Each number is 128 + 32 x the weight over its row's rms, rounded and kept within 0 to 255. Layers, rows and columns count from 0. Numbers have three digits each. The size before them is the row's rms in percent of the matrix's.

# layer 4 attention key, 160x160, rms 0.164, rows 0-159, columns 0-79
151:136159191162110122191131156072112049127080115092122128102157116105165168161125193069119163177162204135156126125135145127092103097148107135079126107107137127103153128131157136085136129092170213168159131074120169080100102098122102114124202170
145:066097134142089096150150132124149119074148103099111069113154177093171122116127185098120144141112110130163156145118162131174099119100125098108143089121140090149104188092192132134203105105151132102137135103133164122139151129182074165136141190
137:114145081148139153044138081169108145134118089183134149140122077135128131109158142117146083119096111085042157170178123141069164064093118146119172101097163158153118129111059110138212088137120091085126156151124165148160152152102114179149131100
133:100121130116147126133090089110092086124078130082122147124112090137185154147105081094148164092148151159155100123145149146172120144139142118066093141159061172117128131145124129150095175152103108207163088170152084155074076161127158128108172161
134:104095112080109081127098095122142190078236147142164155180108189106083094125148155145082112110141108119142151159140117096130191096076119107155137160115126100113116161088139088192171077091144101100126155204178134117211190137134127147145089110
112:139115106049157118152101062144060171124171167113092137097094144180093178140155072149140151104139128115123095138109132134123164130099170140098119153152064136122120154139122100175134155106120066189135169193118065169142162160087150173117105139
109:121049095124129084167068120154160204087187168168166153148104149123098092143154188156111135092167093101147124144132111156134146097119088112148187120093111093095118134043155128148156063104163124134136166183130115118190169155120153171119115130
131:121174154124105130098170118117129055136095129056158200142149112173148124112130138100158120124143178127108128148156137126086137101149147170078113099139159166139132048160125139076093150109133154102120147085119175106077084057094102108113187138
092:150153189092156158110129132056140070127116115118127084154203071131157135134152123057140137115109146191164138117143137103120064114114121139075104107134038151105166146154126108114098190189129136164169122087135082151085078135119180099140159156
097:137065107167166152130111137172202131189159128164169084138112132117101097150124158172126096100104109104094128148101130119111135169106163133183177133093167096126160129133146136129150060114147128068103130104142165078167180113169142153130122142
092:150151183072134137120089112056049118119068118139126195133134120169125134147098034143085216104114144126122143167118145112103130165086084113067171124107071161107076131148135081098153148147109148200141095162171079175179127147150116117102147114
097:104182130137115184139181164054118145099098100123109117149160156117129118121167119067160087097143139174133127126111045140133139162110095172118059130184033150145096194198148132135035165158071117172143089167149094114100084121112157081132136085
095:138099184134088154154129136108116094125053115137165099114146135137197176125147128047087140133154147157138137110151114115119122099120143168149123127148137112106175112116177167101098114127074161178135173075064159116147079065122088123126140078
088:124135154102098112128109137114165115092135116118143103134136125114105149081126141089079117101144115194137118199163155164151078120143160185122081144182151127039118100145124116087093184106124180144100108047095089141106098133138185103105179085
092:115099109173132093124157115134170160072128120140174086146146132138180084151122117160083065130176092134151163131172179091175118092154168134118154154143170126170163124081125088074129100153141060109072147095124143180165139086145108159098078157
108:098139186076116109169146122107103067101040139104131161095104132160166118095095081082143148092112154138149144117144137169175078137119094123054111089149109149114106139112147101127111159173077131202154117134138120155092071132124119101111170129
084:116095088116086141105087115180107140157179153143103153156128150102151164167182161170110128175112086142089117155115109131135145141078166116198154148080138101088164135129103155141104114097147141086109195101064099110106174149141125143170165098
105:146106196091059090190154175103092144063119103169167172125136189125141071099061135092139088148114118147225117153164104127127122169119123104135143143121142094192142099056166090134167099126136154148137115146103139161142169157170141116132134142
109:161150112145152121119132096158143123130187142146157036098175106108060138128176199129073147129161114164079165178170171125074108061128213159125129116137128145088143153135092099066111151086158125094081153085127155124129138114110166153131121065
105:115131111138181123139102134150137105141139175099103080096122116134142112114147127211115185149113113117116189108104115143173051143108166097109131143153100094131130224135111158120082160103151089102112162103111107123033107103108094089149079131
090:101156127156147187151127156124149140113161089143089096145158114120065128155047134083147106113142139139131131168154073112077087144125163101112147110164075159099118125136126126136067152089164038131118096140182106153186118094130163100080121112
098:155120143125113057163080135095119182142107076132111114170121126151141097178101160122106117182179127174174098101083116155089113059119083120184102219150067112112127157096181082157117106151155125198174131133130118167149146122115097170123117128
116:130133139120134137129096138145130170091193107114105070167096102169082096131081136142088181144138115201121076163142176083075094132204170145121125092136164180107140090103162108096111134066183151096093093113159180122211111127177173124133122135
089:097123106171130147091085106181128153176171142104117149160118108075146164181186114156141125188088141139103086126130088121108156106101133109175079130061110123142146150204095193168107113113153157089147135154108128134097157091112127119192094128
095:086113136077136119119107138094105106081131106095114161169102170156108131053158118100123152082174112181140108166121123180191068115157113086165116116142159135143111077045124118115139161118124134116120176092088144089124086087112122160152214149
100:151167155117180133123073147028075135152171150121089164125148111101089157162118187124092167192167127167137071155135128123083106124176089141073152145126139155113128116099117108104088155090194146103124106135127087096149091131078136088110140136
113:147126160114153161158161154088106050142042124098117127093138109164176097087116139094129180119127151170122187144131155154163082147122118166092138076138181109146122140099099142129102116167120177162138163063081152128086085091103073101129150132
114:129154131158132119081131159159144160114166099119144085125135137127104157152154072169098119136133143124126145123156140095112178080169152126121113099135154170113144114196125128036125099093147088087100093156140184123189137110102164143125092133
113:103176118069145110119151099101094159132155133151150095146139153125083044087072137141110177099096065200112129203137162171115066162080133098118134152102105144161108183129145110190089163110102094172110110119145109166152163145156101129153104077
123:115096127082156162117111159130135146106068089147136126115105122094151119111108050172133183091115125142125137131112183145171142155174128139122125152155128167093092115209124131107069119135062097195109054122108140143201084082141163117114125060
121:126187113156103128182135075104111074127154165170156133119159175121057150105141176106109062151156155151138122140138182119052062070132134120119146153066115105157147104130086104094158147093177175127085165139108170082101133111099118119168124150
097:114109133122139119116136083098101055187157174043140137147157122165139096112143052104141145119055134154126153137119092150182190207070142113107137085180110122114125132143119194187110116157095139084137173180127146083096143144116109127099084130
086:141118068105093107131165154133145070104076140131111133146105176136087135132114118166144151086112096155148145184146131096160145185159123093094167123131086085118092170139166115118144171091138151149104163180153117115120102140200112148104156084
084:120092127183153118070165111161095163136123145088162124122142170154120090147098123143099104132096126058087092148104123131107098164149115157126063120073170139185110150111122160180176101120124153105139087163157114171087135084064140131142094216
085:042106111158122115144148114131099135104159140093168103121140134116123081147171146115089102175105130066080097104081165103080124147139086145121043168107170124155156111111099136117116079161149135103129102181135101153121120093075097150119075154
079:146136163091133192172116132091126120056088092152133094151114071107170120115165134097144113126158151178162135106158162087144103101114173111140159146184116127097168108111149125079112132121132103174138173071122155083119130198167107129094159107
085:175127165109129146146139129131132093165067109150094139114094112147148150107072113131166163088113108145174137129119073100210133161106160084154192110138092165119104170136105174141166153058123137141150156082120149080162169179192096085095161130
086:095108113168084150115106137127151101158096103143139142119148170156149141131031058180138154067108112102115111133100048132169144193118132116129127103128133168143071139134137132169143155103131167139125062182146121145090136130144139103164185169
099:136142119122131151072149129146162156084196154101157090170101105135080099138219162094095103167168100166117150145181178096087115076147144183083122153149149127086171097147128065116072114134099098113124116100106132133151167113125194123110101143
081:132147114161104116197156132127130125132082142118138134109096125101121156154141157147132093157135120096162139056115128091116128192091133145122149139178151133128148111135113125079129102107151133148132179095114175083141173159076078100061082087
112:099170151085088120095131170087083162140116161194126107084181161088154159126064146119107117109078136146103086153054083158141135163147084104189104130099147117159114173117150112133127141125118134171158134138143136145133121094092094098131147114
103:114098075092161119112154103142125173114191158089142083158131069113093097170202184123099123156127067149105138137142199094053123095119135182061089152146150091101208106127134105090143170133092104144102137109101113093166159136178141108123086080
094:144112148092079154139123159104108070143099080162122111045124147106156152143043129136134134090133144106135129114072100155162119162153083091189121110100144125146102185094097136144178149119126158162162153136157125131085072115157098088136150172
123:157116178103076140148125148068101084155058150192098168067138134125132169164064144078142089111114134158172080086069091157154125175100098069196157136096127138159129146097165106127137154118150147194194158129120110120133104167162076069100200102
081:162103168083086129116107155090138040152065128206115151082142157129134149167093132131134104085114143143159110100069098179186138140094113093202167082081125115107113181064152129109144134103170123167164185126117094136107104149137101106113163155
100:099181114158111109105118094136124126144164144087144091203145083121119142083194145090141156142124098168136142137178167110123116143132198167076152128207091102095147122132127112122099138117078113126096064110090121119147149139123163180158121131
118:124141140102138135110119091146162098100156156090098144153121133148142102075172099152127160152158123106127182146165177106166112093130132134040159127206100123091162104162145115145088165123091085120112082126106118142105127114119210119125144136
132:074135074152160126076133098142139161110214146070154085227138116115127093124176117140117150131110114161107159182188137106115158097165163145084108130152119133106159125143111110146109140125097128096095061121129144146159156101138183200173102156
115:060132090092095136146128110101124113134091139148112202099104137123149140123131143129154100071124127161172113089063158201144057176089095139177159110145150130123129150159155123081112129143170128142196197148113122118085088081105088079114145142
101:098149190062113134153127150096173123091127130108138132052099125152173121109110156129057094146182104131143127155092063152189103166076173132126134128158096161105125130150149119139148130112073115144091119112139035183072130168088157096091170180
116:129149206095147162113128150123124111163103128135078093092120129135151185147072113126126160120113145164119097096079066176228146131150108131107117088145106113099105140080156145161170146115143147178173112101129124158080133128103133079119190157
097:106114012110169042148096098210117133132174136118074156174186118119094159105131158135128170144078094088095119151146086108135129112146143145084138106157108059119081135131129095149176120132098111133069115146101104110176176098086126188146112112
126:140113179026129118176186132130090118175092129171097160009074106098161149155104143123132121104133165099137099116089136138105111144071069109129115130142139152132131138111114155128150129145123134148152152123164091138100071117132086071114136124
104:136168116148100082073105114171088177179114162084153171199153137121109185107123130123125165145006098148122121128158040163184179153101099120094153089112143090130100127122150141172178141169113146131125110149086117127135172115097110127143104078
093:096175088139073148056102155056134164164124196117137088148200153062132102121091143141103158166085107142116137158175129130107108141120132174148109130079149094147138172139142132157082156121174103132148125128117122166108133132090162144209063125
158:137138187075148120166145106105085121162051117171088145037100122146141168151105135159133170144131127102144123131070111164153112156106120167127162085136093131111080169056153134148156095161173111188162168155123099159117115170112101097116159144
089:121097119138064094157143128080129092092111131104144164133195186093152132145174139123064095073138112143100169141111141129106128063151098131125127088129137108127156119137150118096079132189152117178116161165138105103116144113047109121137130097
103:153040112162083104177075130150098150158141137097127166191155112156125125167091133100149079142057130147166070076172147117136199170134175118159134136143141160141139075150139142112114121185121166130098056129066138102184172147125109155096121062
134:139087023172165152126106122162162167088166094113118106161129102106129067111134155125183104136137093114138157071165107156176137089146154104125133145169120160129116099188103092104104171162117095064106095126116139130089166093139159146089090166
102:146112101160158154138130094170153194114146117107163163132053097155132065128177112151160083095175088136147150092129135140110110140115184142091144139164104143103148151139091132136136163128126104126166169152118152089136143124143129158081134124
090:108144188099139153151144136117157139155142115156146073047103173107141106127101076109157186157113153129119091135130109119140100175105159106146156124106130162151127166084127184099125102054085137095118123124174094143148127115194109091039107104
113:112118079153105126104101140114152114150130130127152113175160127128108127133184166092167122157094106127109152142226139158103145077175155131115121163101139129082135087162095093135086160145106143151060043171128132092159109102136228170169085128
126:131061036176131141072145146145161146121142170133106091207166126122112070139201155132158147127100129145119179175194137123152195091160145104102144165095153127121135124117141110169082137128141094092100094106143144110192184140138134172164079099
099:151120179117067109125168135034109093121114110137140122053105155146127117130112175081118066111180137100162136091154161129155124130105071070159127123122129185143141156057136115115196168162094101107141136149181118114092108086141116107075080143
104:094164075175121073095170122151126225135183174175153104156101119105079065161122111159141098173152119154138092135130133093107105100167134077135123145070189129124108107146124126095127144107120118159126127111133107133215175125154153176130082053
103:122139140159176141188149101056106093122118156126143173134107163121136118092122105124185144112125181088152115082060094208173091187117124145123085084147092123104131174101124141127131139172162108123154157147118121183101078138089114115103152140
090:134117061162094124102162156165105183094142137175170094145126140179128118122142136132093055170156082116133104134161185095089165108164105144120165106148199166112090058135119129098133133139120144185126129077154166131172137132136176157095070111
103:106127140102149136155133120067115094158133159119121200107094113146161181160185111118132134102119151104183147122115098090126080144074136065129086101136080148085198129134082149174143174079131077127131143180088108130077052167084138128111125117
108:112131136190131126094125117176155143097156090141131061117100102150101091143101150173068132140125123154125140164154199072061174079126084165097137121143150140100136121145182128104076118075143167163122126083178161192186146096134136155119090135
087:158102118169111108132166162108102079192128130147192140133085190135090132154168145152154092157087141141111079160153113113110141097134121141070140106117160152148138063155088138132113160155124113129099171167105116087164084110141168174173075139
095:150124132157108107143208141130144158132078133161153163119100139155096079111136146122164129145114111170079129119155137139110153121130165170138102101116134072183113110034145128146130123143203117095089121092120100073155163161132114143114128120
096:048141134177121153117157134167058135139093073153126119100132163131123169090115134088102181138047168131117102136124112161166088115103119146130067177118109160190147138134100155165144160199077092118127120186137129109083133097134138162161128209
074:111115163122129113104093132128068140103123132219147101090079109145118150115064165169119130127150118150087107131137176094137157090163127159105136103108227145166090126109108112083128115085123173173165095091103123182198097117168093146133111127
095:105171176116140114152153157101105125131069103102099111100150115099194148064114150098116187110139127126139162068152108132139102129097102097119113151144099100113123150106107118097137127142093079120134113156100066154068140175105115125095165080
092:173104147122153061180181114131100096157088143133113178093145091139202173099172138102169175135135180076180130124130108139090103103111110105121139134130098039108106105109130131134132139121098098103117130204094140063101129152097095077109163112
068:119154103087090136122157125127154176115129112107137119158127160118162131102104075118086128181082109158159173116126109107160103164074097088134117178122140161079109124076140125131142087132112102133142064135125078145076140156086127102128088075
072:156165109104142135143156164142122165127151110097098161168091073122168124076170122142149155178125121111150113114159138076098122127086117127095139123174107105117134154164121153134144134136057097100112121153116135073112139148097121108128077109
103:153142052177103125095111122151159159146177163091140101200091152151070090171105121166117122135114108141165137130172130069127162141152149062126132122151117116101108091149193155134174127103115094095088077130174142110166124126172159141120088129
074:106090052180155101145147077170124150106160089057124094214079085117140057125121105159148145122118123126090102085119134133113168141162155156074148134124134100107158110167088152161099120140052088106131111163169169088138138129160165103127098123
120:155124104191104106136123142142132182150146170177160074112137110094051129157115152157125069115106107145125103102088161078110163109184139181197116163119193135156107115123134075115105116108115133139129136100159182143174095103131131157135048144
087:135161137173102092165143107132183149091146160141115139138200131099176116128162182131105098220102131085122061116135167117096121106131155106107133179139199092112158118138133135060116112158151111151167089105111136177104096149149104092128084049
097:133102147142143128117097109128176105139194107096093075177115073139119176132109059154158144154121094107142162087184088132196134151085140121124151105156142146072132134139132142126124104099071132077136139145159143099113113068127181128134124150
097:139082145178132125108128105181113175131157152106117134135105134118093141153134103096105137193125174101146034110153105108076108037127094111120095188102111105119099128082134106103189154136165155127120131218119124134207132124160099102158093101
098:080159159128097079103162128160135109089181193111186173113090049127132150104145099165154110179162117130141080184121191143086076099094138164134119123133125137133121153122141147171151084116136145108149160117094134106170104172125041136109106092
099:041132141146201111070154092164160075129102152137095137130172076127111095132117088122172108143024115087137159122150127178152132092188146090146125059151111142157150100174103142150066127157142101100117156157095128124110156166109109148099126142
101:122151166095174160112095194169102124135120102080084101131063106103073119117094161124102142126122096147111177088085124172152184169149161134167166119159136152107161112146109154153114134129112114113147131137132059134124135161125160093112216078
094:112111131150107158106099113100108119102147130132116104161174184090148110128170087109103125107132115135143086117079146122130143181188067183120116097157201105054150129150094172096154145120136157126122137142149079129115135135106164143081074144
096:090124078096106160156110138123081181160110117131136123103129152109153108132170149153105143146072085114164123103205117146113116130109102173115144147152153110148083156133190156149138128137122101091147100153107059119136092145116146131061100127
097:121170149131114102153136146163049116091110182127060132129118117096129142144128129107066197123112140121184186132159181097140106105064111096127183193142076128118166151151151149196120068125116098117151057156149126093172156083132072197130083131
092:162157166103119121127074114110166115158143084098067133171155153124126127100099162131142122098175086202065170130134139174196095131071109158172088162128147120108194175172112153095128074125140133106097130161144137138129134123099093129122171162
096:072135121075160130138155089166123097092124127067146162133118119109146098165153109103171074110120106118116140093241094155195162120055169064216114077143128116164074137130082087163121094157146130126131112113186102147166137122113159108120158166
095:073157152090097096099090091116117104051214106076113125084155105149129133120146091115145121125172123073120091187093121114207141179159120126153101119088097159082146157163091109163108132175106161136170132196224093103137191167144124144152159156
090:138148147055129133095136083109092153099126118143081141061147137136177140140143135164171177143096151126169153164151095083145150062153159159131076092103133166095120189134131036090105151147129089114148155163172137145162141108149098111099174139
087:093149064152116130132157169087126157120136148070092079186146156113155101165147193101102125128119120130105094117165140138113160130093117174095102056162158148174193096147112092232160161139109113164152094161164105118132114150151142118117117146
102:167066130049132077128125086162157147186099062128137120123069144114127104112058141176198144125020118117191142119104125183136123144131179133143170056128122146127142104113119099135133144127187095144174116086116120182087210131129097122120100078
103:129110166118098110164152144105128122087080085158126104096175134124141142136133157141081176104152101118129208158118173121138102095133167133082163147139095075159130081094119115103139097091200197141121130118103154181145223132090056123101141137
119:122137192076101074180151115112124108114113100092105119076140161109196133122118149084090158156120139095166146147110111129168081109119108159118119104155127074150130164074186120142193103163149169182144120132088156155101129130153073141127153168
126:107107166134172128111107180088094053135074131094125119111093139152159060129136118086175139111121143136119080111158130117143049151106113156152119150138043136162112148059164107118098140172138150176142131201098120128063152168134139128114143165
088:108056137144114118179097097146116059107163118128198085177182153154109082092102117094114094139153068178112133178168153120104211071130151127114150156140137094108194107147148156132161170083102077158074102098119102047171160162159165124151123179
109:154086128075154124069053102151126128140185136101119148178093085172077113128139087130086121120191154136108073115144157089083134123154124089097113210129157163106143101148106103061116137081115147101138133211197145129136091181135164125160166139
085:102079095100147122147108105085095093038140120117123121112126145086133116064110098084161135116055089158182139180137087122153119140121126102152170147147084129146124160120224078110178104151111116146135151091144170112163106131174127132086129118
088:131097122181099124085106080162122152151148166156147071158133144153105075122091102207150087119192125180107106127179142112166201077115189135140156178117126127129128126172081192149132079056118117126085069168160122116178159120159165176143085146
098:175170096154134201204113164136145128080098118092122160161152136156142105144146135102085131079154083149107134134146072136145086186171136136208094135154129084151110123070144081090099141198138166099094165093093100198097117155146199102171133119
103:149188000144192170153106155172132182143118165151162109158109115153134143137101172155149135114095081116135131136139071165143148136177181114160136091116076151116127130070166119166129153124119142114123166104091151093150131113131191146149060106
093:149085129183099178103109118129116144138153119107149138182186130170061081150104109138151049121153058179082124122157161123179143096132166144133107135137122123158134086167104121113121117109160138098107115113137170104139179131180151159170077114
087:204121118095123149035127138196119198188143079155118112182134088138134141166065125154092163117137122089116108115136128105179159109140128149098151106123167146161083090094116156115135149064132155090106069164143097147167191128150197191136106095
084:116211092094177087103125161182188126187126111145111100155126128121157116081140149115128179141128169077095109143119149145110156124145124119095149123087102143072134116149098124112114152127065096106115129152110099117136102127125138128125116101
073:102149128139148134159165185149206111144164120079079134078088118114175071103171037144135149149115176092148099098131151118138088147136149136099105104149138095081150158142078121161096068179141090126131084158104111127106102129157108130141085162
080:137093158153092182141108171079062106120076137141124150120180158156072162164101119093179092095143124164107130160143095129141109156161105159184120128100150160152088127117136141084140127114125136140124124164153154145160132135110103115124151129
085:135215112079146064165104138117125133111083123150114128150098089147177139080108157108065215132128164124164127156162128116110093133126104069097147068129113097071117141121154116061155156171116107162159113144106081133127081153100076140089177112
092:134163119136189095102100097150175147108197162106124070155092098119160158086134084136098140127152141145132130123180134068093118111179150076139136125176086104125118082112187167081153162110149134085113119086094158118107076119161145186107072105
092:112086169112151111200094153054154043144138140101117150176161147123103123101129120131106201115135156066150168148150148130152088129119114087099157106118113156123142140097175125167091150144112159157097110162169109112126192058124132115141141114
096:129161137178102112142131113133096072144179084070141163116183125148156164130067078136108088135087154140117079138161033132080089107135098130162118131140146083100212055154119191141151169129138170154160131159088115128096112127169117109119123126
096:128132102124151139135043135130131233125154112150151145128098193121123094123195127114118142095158076145083185172165099091081109136137160163121088129109156137129111165116159141156201131142168120110137125122149152174126145172166118113159075129
097:103130153080151082118111156100097193191041121202126122136136111139112071125107159113145147099166117155185152117096136102104139109128118143122112166112081161124072170085168161053162120167140108171163134131112070142153153137103095114101190116
101:074139110084122150120160073166140111037131144132078135146178138130141120123152167060145058108109106136157112155182134136106148080139151105128108151109136130142203163128116123148101117167105096084120143177230223126113122089160098158174172146
094:136114125135132122121169071092105111086088135059131136162110122145129174116151090134150171100154171069087163127187170151200108110106080155090094105096116119126137157122058137116137171075094186118123141126170151100084102110129126115139169136
089:145086111133176170110175150127150187148152145112137144145105119094121079105167109166175087153145160090108111106131103053064128119137113164149171151082148183134102100150107169119176065134120116095102123116112080109186158156173147141152051103
103:194135074089147134140141081171098111154137164137127183158133153098085117152118170123116118117074128104121130155096068110077157094167125182109160156097103112097189112103130088133113115083144181166112158146126140095208132138134189126070082106
107:125171057087185146088133141167101107214077118133129168100157124111164119136075166128156131085109104091148173137069130097160199154117122123115066135131065129141140095180097114121167106161066099157120135185113162108131163137140139132114164112
092:116140148107099128082102144117114100151102113132147110121170189160133110103093131114121074099115095166113081160162131111121157138077115095130081132079083143121110117155150121115118129122124102121098118180076138148089125104122108109085176160
099:151126089138162079107158128179170165114159159165150080148101066074128107127212177146107123147132153118136171109122137101116102144169143142182162134158131131146122139100104137138136119158130108081091114083120179116183146132182109197136029099
126:148147135121123131118120170109126143130088093173123116129113138119050129152170116149127135149165141147092131137110182091056124118157187132129113097102156138110118135153097102059139110090146136121089104160129194111194126115114121108125117083
108:176204128099137127087146145148124111207126140143137114140126148099069099112082192085122128110092111159165135141112129101106156159089130188119103130135100155086163128130088204093136087158053136134122147197115088169096159146078192183135115122
105:140074107108061153133141115064139111154108085144094118146163154152112110124112146152089148146150121111080134086156131107180096131074118116146165083107147147140098088148157056177056159167166129118100160084138050144064146122103152095172168138
092:087133146096126142139093129109089082139116072161145136059168173109164109111098157102117139102109087163138164186090151199144123155067112192104092101156115105115113166125141135104091112135085116151141138150105086193118121120096085141162213170
098:126152146175173134118100102159136075202123129111136130133165107181148074075151110094184123093128087187075103182105139138133165131194148128104111093136122079152114112140086130095156165159101146111164132133065147134094084103098154123113156147
087:128146109132146138162086099134140060156107154097133141056150131109061145104164145021116145116118084154140169162076149174170136130142156133126156115138074173100139161117135127089032181159107158132151201063093128080096117115104111119127164153
089:078121118086095085111139109134117193110114151176145194192115144173151143117137081089141138105058087075180126144179163064066198158102086120139135138133101089080152101115145204068128164101113135152116112119090077108183114070115164119141110120
088:128141165100157138138097119105136116149120162124124130142115106186119105079180119071132155147118098205183129149149120083155135157126157107096127135152044085086163117109116138085097176118103108197126112164102068083116110167096130111123149073
093:172183075147108143102161141182097181170142149157149100081127173138080119186094123201131100126125125067108125093093101167088129110142116145188099089093181191175113105077115150131101148132102117095149134121186139196130097132141141131143067124
081:142147113061102104117152156080146143102082152094132167188123109179111116102167104110145162134145113142147105113172164089078052141150147148109175126142084121046174113105172150112123211095125096142134127119142027097142140129110165119105133071
080:153095104182135167107149168100097128187130178205132144092137151082102160200087116142130077103097142149126152073088117122107163158090086111195105127073161141147134151120120116126107096112139160138145154155123153120120141114112084128142099124
078:139116098107167111093127068125084207149149110108124132144127106143136127110133066095168141076062128100126169116122193109089157115113097139129103146148111095105098149151158201108135131085137079160109051145113105119155175097114121127108106157
095:151104102127167102092094125158154160120173138129191082167145122130113089119153171107135160135107073151142173146157167082157215075132176049094135137133072123082123150168149130079119114075133120085107120117091124083174185104145100152112107111
086:139157109148167174134134085188149099065184121101107093142082144128119080089159104146176115176118171080114127144152188096104129096142147136122140121162102167106148154149154132186060126090087092048130088073170163129178133183130142158099112131
099:075137134098155100118100105128165140076124122080116132167108093185162137100149089130140143117154102153131143147169190130122129111145139145039144144157117138072147067137140155161099142118099112136124122085113151123103137150127174148120197175
075:072118088145124042093119128156105200149133133146124149128088173110192163091135102180182174135117140076144149106111135097169177129117095134169155173099134070111119149113138171104137079171141134096146079114103124123156142115139111162148064164
094:073113140159143118157171115116111166127125140141110119092112125100133157167094187117110088136148118103136038090118081157101093140130119124233065151132166138113168110095137106087127099129177190159122142138139207124161141123192096103123105088
076:163112146075104109176138093113064057143121094182110126119126184154134153146142122051119155067099124205158161182123108170152141161086138131139107099174105101085134131098114145098175160097150105187120147160114054072150108134134134094138158129
087:154155186122112113113160129069090148172114136163194123112130162132082074135128176076118104148093082190145139145145097133076079182048143111234092122120116112148151166125136112114112118185170124143114139151101106090116156136113125077139100089
089:090082184090116155138097126116079086144117117112118166081113094165163111046161079122086113090150130185095106172116116151189130177159179146107118123160075119103119136166148072088061108098087106161113092126091064077108113170128132140130157141
101:160127100168082144122154151122113175156165119169143116095116192076080154211121150179113111136134151112118053107092129158104130136149129110171102145064157183179101128107132106148092142134169141110174144120154121165158101157122139104135131145
069:152136210106131146166109119067103017104108141084135129122146121153133125088108118043087148108114108186121119194184085148132041179098148142107149105132096120147132150132150119110175170107136147169078184179103075123071097159090126093127154133
096:127091163117114214122149121116106167133082164089078075132138139156146141152071160146149106081117124098152064153161100096195091159132143143196137128149149093157154111144206066148129119076194153135101106059122112151119158126149121127107097166
099:126117152104149122129139140121133192118127118163100165114100121127130177143122164119193107132128131094131125072108111090077159167142098078123118215109151104156126115090095078101163072203107075190153105136069102109170159159135117080146143127
098:148081145151095130124155130099148096150140106172144097126116196142116147098114143105160111137111121129217110128087170146117158075038116119181111173126182140155107136164154109109154088132120046129084080116106166140109104134121136114158073134
096:159156169102127041156081129076170138147113172170144106141124134117115136171155097100108140142156137114195142088119091113083152128106147069127066157130112081178149077151174130109106094167150097119163133134148153108168101121148127104201106113
092:131180164070136163141154117139134064130042115105107190137141124188130173151064121080193137077120145113137163145147188143126123149094046139157128104091179113139164169116126178117110143130165159098119100130098136115108086134109094131153141112
096:147125138152148111060147078144158087108107142123116131159221144135077175169105123087143167025186118164119174122174157157072201070149142110120132080098161151128149131118116118128115110133093130109120122114136144142125125072138139126169166127
095:100184070196128078127097114210126181153110152181095097119129114125087158125084150141110155166105116183119151123091112190097146145137100124161146112167053141084130145142096106106113090121080132172119053130174156110176091180093167151124070098
096:151116061132156145183136128153075044106074054093129086135167136089127176134116120129158167179167123121182105151139126146117147132167144078055157155121103152157104101176177112167133157114100168144123100174136139101122098117101147178153159153
095:158091161095095076056131141097156149125104118113089155119087144187199145119103125113139077104157118115114143111170116160237081080096109088129109127123133151154142150094071176083161100133149123177106087118147088123111102086092118123099145091
098:116142172086072111098175094074090151150216173084100117160096165088096126141137152193105106086121109138134111125127131133106078203053075135063135120171108151172189145159121114129095129049117140136141148144113100103155152113099141128121067130
092:129083085147101186127154093128144095098125089082159038084164144112116156042152104092122107172157149132164109119182124132145145160073203105147094116147097130144148085152117152130120118143120105082162135069097159162018113118107094147142146118
098:083182075129145081106132107126060155137113120183236140097094111109145084140149155146156202174113109108125161184099171092122154167094121155187149134071157133126100132136131145168161208057093090115125151103159114083117065147117173153126124113
094:160091092149081110148126144082169145117113129165155107156130149137161128133155121080091047110073102155112107102087165159136136136142042135192179202102116140151120081138155153148104073150138122177100180124127089142118132096153179155186100157
093:172163198045110127130117149121104113126099143080144115073148176155163144118105068168108170117143107116064145144061131115186183113143145094138083138098135108110099142135127179157133127104108131118100047129123098133096135172106117122151185132
089:161113134121078097151149120130111128109136150111104107145065121129128116172189128168110179123099118132137119142085124106128089115160127127099114099123203119134113175072154101163146118081176168111117109067144125111080155155060143094141042158
094:087157116158144111138066123170159127114131127156093093161117132097178154129101117123123151123094118093113119166123069174141158130090139086159114107154166134089124166130132090162148141191053084102104150172111172110086075093089224160174142112